Each number is 500 + 40 x the weight over the matrix's rms, rounded and kept within 0 to 999. Layers, rows and columns count from 0. Numbers have three digits each.

# layer 2 attention key, 64x64, rms 0.151, rows 0-63, columns 0-63
575432528503446456449467541536448530539480492514442435475458477462488375483430475486519493530578448470468445409426517432499512503408548510484443463459479483501476435549458484510426453491426463
487498486474419483477493463438528526546510515487435466544444440497527503501453489505488548450498580517529540566489478578466543463520478475502490463479471518557495470512521465506438428441554492
476498476516539480492492553472538548512506542603536461512506464488519488504517528526478427512537493477494471498572514564531605482455531461465493470508437490467453550486504529437556545500456537
458500485527564438512518519544502492471477476535453403488505501446489500474489492524540418507528397539495545460497528496535534497443533539476486513516509475492522508568488523496516495593477521
503523525498526435531503525583550494446479523531565475451567478431441549516480521510479528477528555509514499504514503507558494437456536479445606536471476515437491547517486489467549509523501491
585451486483481491598506522523494490473521460474473505467571524520511488497531445501525548546533425480486520468428470452560495572461525530456500518482487523470506507493478507507488518565488522
540486495446493510483504493503450519454539467486466517540493518486501530498436528433520594457423514535505459464396557562418443459519433526497522545494507548490480423508491470496457495480498458
506554510483492478542478534552571529497514447502562485429529562447534494495510515512469412520534486496479547477546463455506537495440504513485519476449517457415477505480520553578533467453535507
509590514450510522540490434501523518536473517502451499593505512525460456501544457521523551473486564565491493428454525472475521487567564513490485587510516513507524528520526505555557460484544498
577448453497470443544513557537537491534489526563465502532517523514463421564490511512510572495462439505504490469386514448554517470410561459468529463493497507500431436508440454438477544479489489
516508400432459559498483494464509453518530480433565478564496491522497561490519427456422534479438566476499490537453474525468531508534484518521479500502519527473475521481501603552477530518515600
526484467530544502588541537533493506443516433495534495433511545424501487486470531526477455544541456467506516529479468451553501570406536513453541498478483512454486465482514557532544460500491507
504447503551470499511508497463514526562499492568407528519467499546442464552552479548546491491530488508530492497494526472529501537501529529467518461543499508527484490505468475431447487466488529
429607566571570541473481466479478500497470464521499528484489472451596532519486551530549438477424515379590515596514497496435439557538495474593486489408442509533567517524480474477493441526472472
479431492528486468464489543460455430455488506396497506475504532508501498456502502467494580511476436506507500466542575466480441522515488519454496500540444481479525526493488504503538537609469455
451433518444444523573477392483539433459447522478608516496497406522473484454510484472603542421571459465507481540522562565470586402496441502520450503457449425426533509490505499466516516494572528
601460459573474450508547516560505524526499521472517471483538415460472542546440526495468597499536426508608536536497547473527459531494564473500554496468422586506407461511447518496496523542467511
514551519523585512524473449479469534475520489494462498512547540434493498497474537495515401500530459537435502554507540545514503559478529485477467542554494505538454603549487519455510492500502515
447482459533575524482551521476529506564507509620525546465493490522530476512557503524525429480522471456555500602516494475540473536503440424500528491495461531457475485495491476397511524450510541
484511484462494538444482504466500469554493525447413540534438488538512468495472465487537568480442533484508484472414524477487491492544441512513459552499506483540512429568516500494421414480530468
481525488490463509455460471438500488535341494439478488513512501447542460446494508474450438517467497575492492476501530533536519470475479524437437477519443482465467575535520467500477472482545458
492511484542577537436562491423469549457497448569469469458419519448530425509517451600517340472516445446481495472558511496481523477508526490435418439466446455507524518500535567488543495452466503
368554494491453445459503434468495473470471420548488436528489468418467543466568535500472431511456503530463538554513452541481484512485513510497554487476491477522558541412526480451524471533478497
482470475497543489526510487562541476515467558493511532457520525516428594506527489479450449494529487522514472479517490479558461470518459487442520493508496477455500504550485530448497510510548546
507527503452509513511413467461529392461469475364550538457467465552486492506472412473500520509416590491489527419536442518455507498559463556478474552534482490396444591459521531563451473494602542
508547484482437446483467560508578474521487489539559486485529445470478489529494503447549513504485538475486517484438483454452479470461535489555552503437510461436492500423461468482477490516515499
524469523535511471495456471506407502427426452427462500440521513474489445510471502504479515486470389487457471474455481496520464514468560493425519485517465503534466527544516490504493520491420417
494557485492540498436500493529548496468478502503503558471504582510474565557539487478404486508459482492551506512519446504531505521550449523487488461448446482506505442423567511470520526444510504
456425474447462501463496482444532532580565532555515468565452545460499406449533545418510570572503500542468495462473539519531489465537469587573493499421438438501620537519571456449422497506514449
412484558444555531515542464532552536525574507540528521557489497517475519452498558477499475526512503521470468504517530560527577416525425525542440546547520492457490458493550497431540511471545510
521446500486506502544498495504426484439537544467528460487581445485538492482463543466544588476569444490522508557498516516498473477459548483547513493501480474486529566542512484527510513567506529
510523526467402459506401406546517420528443478481474503514488519529478468543534476471528546484492464533507531477489477562441578532475509542455506496528573504508483495463561504561498541536521505
499481566533459453436479412539512529507497486546543557508536511504494466513586516567518521475504489453482514535549501524516476482461560463454600498435523537518493546441480511520520530471431511
543478546502449514443458506537489474483522518443511518497566569565528566448531463494481551551482558553460554450492509498461495482486495568517510514526508488484586514509492505541504513521485540
421538533509534505485509439525483463525433547526563513491405435494523441506500478516505439520528492479518460487575451503500518501518471515504421489478506484520558499535574504488491485478417480
443481512524457416474506397520455492506445536497517455565487501485467480455484571504534517498507419530444460475482559476484499449478550407464524477501569494461437525525468509505513563516435421
477525473522463539532511514447553495480430583503535590464518514539524535580509521523453497459492572484529519529505503510464540447508486456474458420441516457485494512514516490455480497439552529
580483485485543509493505464511420485453510520446529539483532526498553526455452485518503542492535537468502498498478508407493446501473523475490519492480464495474462490527431528559494435500520526
474480499535394461497479547475535571517446481498558570450403529516515461546533487536518563528499544486457522512512486513460558513565473529457541427485523536507531463475531497491453478453499434
422486487440511452461455439544498469508517536453533512500509489528519572463506503482513539481566523498457500489530439473462497442510443476480522530544520456450472459522559506500503474512542508
486541481413593531516475490510455498457627460522601471498528493448459469509448536450384465471493504496462451446531527417457495506513458471585449564482532479478448498504465482534533500447561474
536504473561467498550480592550505482492520504463510537471519486555454550547514534521533533478502526513502514512517519518486458514433458531535516524565548534448499444435415499542513490366518579
560500531533471516501548486510552502560429503503457505489516459477522529487482438548480487467506543514517495510467523407517439513466541428442547472506479543503466479531459531496500470496472483
532531473507510540529511529503491487519506489467467502520509482528491494517468423496532466455462545485463453452447537386457434526461509437510475575495552509475522470532409511506475462451479465
477598489530575507445492521461555503479387561477526521483464538529539533511538444518508442457464529452521473516533454540502492444584498474503493484451478456490623555495551539529544536444499473
501478448466523486490513484445407435433497474419538524541530559583541509493473498405516544486482521502529454482415530487497454488482504455469509487488402482400450540462415482495464537498492507
516522425452536495399438510449471475513493545452572568477474509549537429513463492475491545548488527498512529460490466402532527483524479499498507549480503466411381489524568556540479464530560450
481495525503464509511542473552491435466486460501444473464474465529442543498484479479456499489490520546512495447429486454516418476514480484491513452540464484497487445527504455493492525527463459
524497485487467538573551438485546557573517490526465486549464468515518481588504448503600543463538471545503518534491469521453523518541507454530474491519565499604485413515564491472487525473501482
459597560432490478491523490500514530490495459466533459547528497441514472395553501527582473533437558543473516506491455540607485483540455539568477540510599563463519568540547432574505466483535468
518471504524445488442402506460475459522453500458491520518473506514551541472483550483515536564485558432538516517541491559428516530515456554503498505522456513495475522458450426457454473561545509
391527544514466502401455507425515538548516510543422551541494583510583525469553534518533483514455522546466585514533517507386473476530458585531494435527504424501601490496579471485494461520518456
533539566409486532509463482467505495505532415519474486566468572507512409453497514473475495479414484527472448401465531500502545474487457536537473513480539480487453477405438502552496499437503482
451507462499475491502478491506506447531498525529544516516516458498478488486535543521509436491471479465514495525541471458472502507476469479561425463515537475469419472468488455509492478450527561
388548535540527487473491563458500486514506517521470535530453576502523488494554540525555434535486531417539513509549491539434498579536497553547458468466487447516571546463492494518477459554470565
552531487504531523405447490483484476523553563499485585418496467523470440532519442503537517470596500447477479480508474446518455520527478500509472536517499447493494510502561555521493477442483529
423474449413474454555504530517510448487536482497512496482491367485458484485477399416468564482555426497463501423448486464465491513469419565466481555474476488397573466466493525488451478523456497
474458474513453446461483503504502444469534499469479468464511430551472520509504423481498561507547469532468581461505500482489521508473529545482527497533496474482551508494524541522492536554469503
430498506507560543449543507469506526473500507522496497466529505561517481516500483476454407455478497509535502562559470495525521495481489400548488439495522482509468480458541461477497547387502495
533516519525507491477516427501488528489451409482508443514458543467478484461539570541560437595469512525448496435506496563580500510529497483485502561528512541545413522491491446477537518472527428
470491542532472559465495379437460443517485525473462526540504503584497486532547466565483479487433515501468508451559530451436532530480548465496417475481616457547501538501481544518506539450474507
449467525497488512518522502480496558497457536471499523517568599468474499507514513521488457482456452510520490581530505521514583477495527522483458452473585503485547541509532490469473527447557538
446437536463463481505445515487481529423464529535500461476542480486415549504490484539458450474516471502471464520515475530471592494488444465513458447572555513549537460513528399422518517462558496
479561454509527422427443609499464503503475445490539473500482524452571450455486492457511457558444492476502566517489419452422468554434521565549529471482473487447490490424442474527466431526454529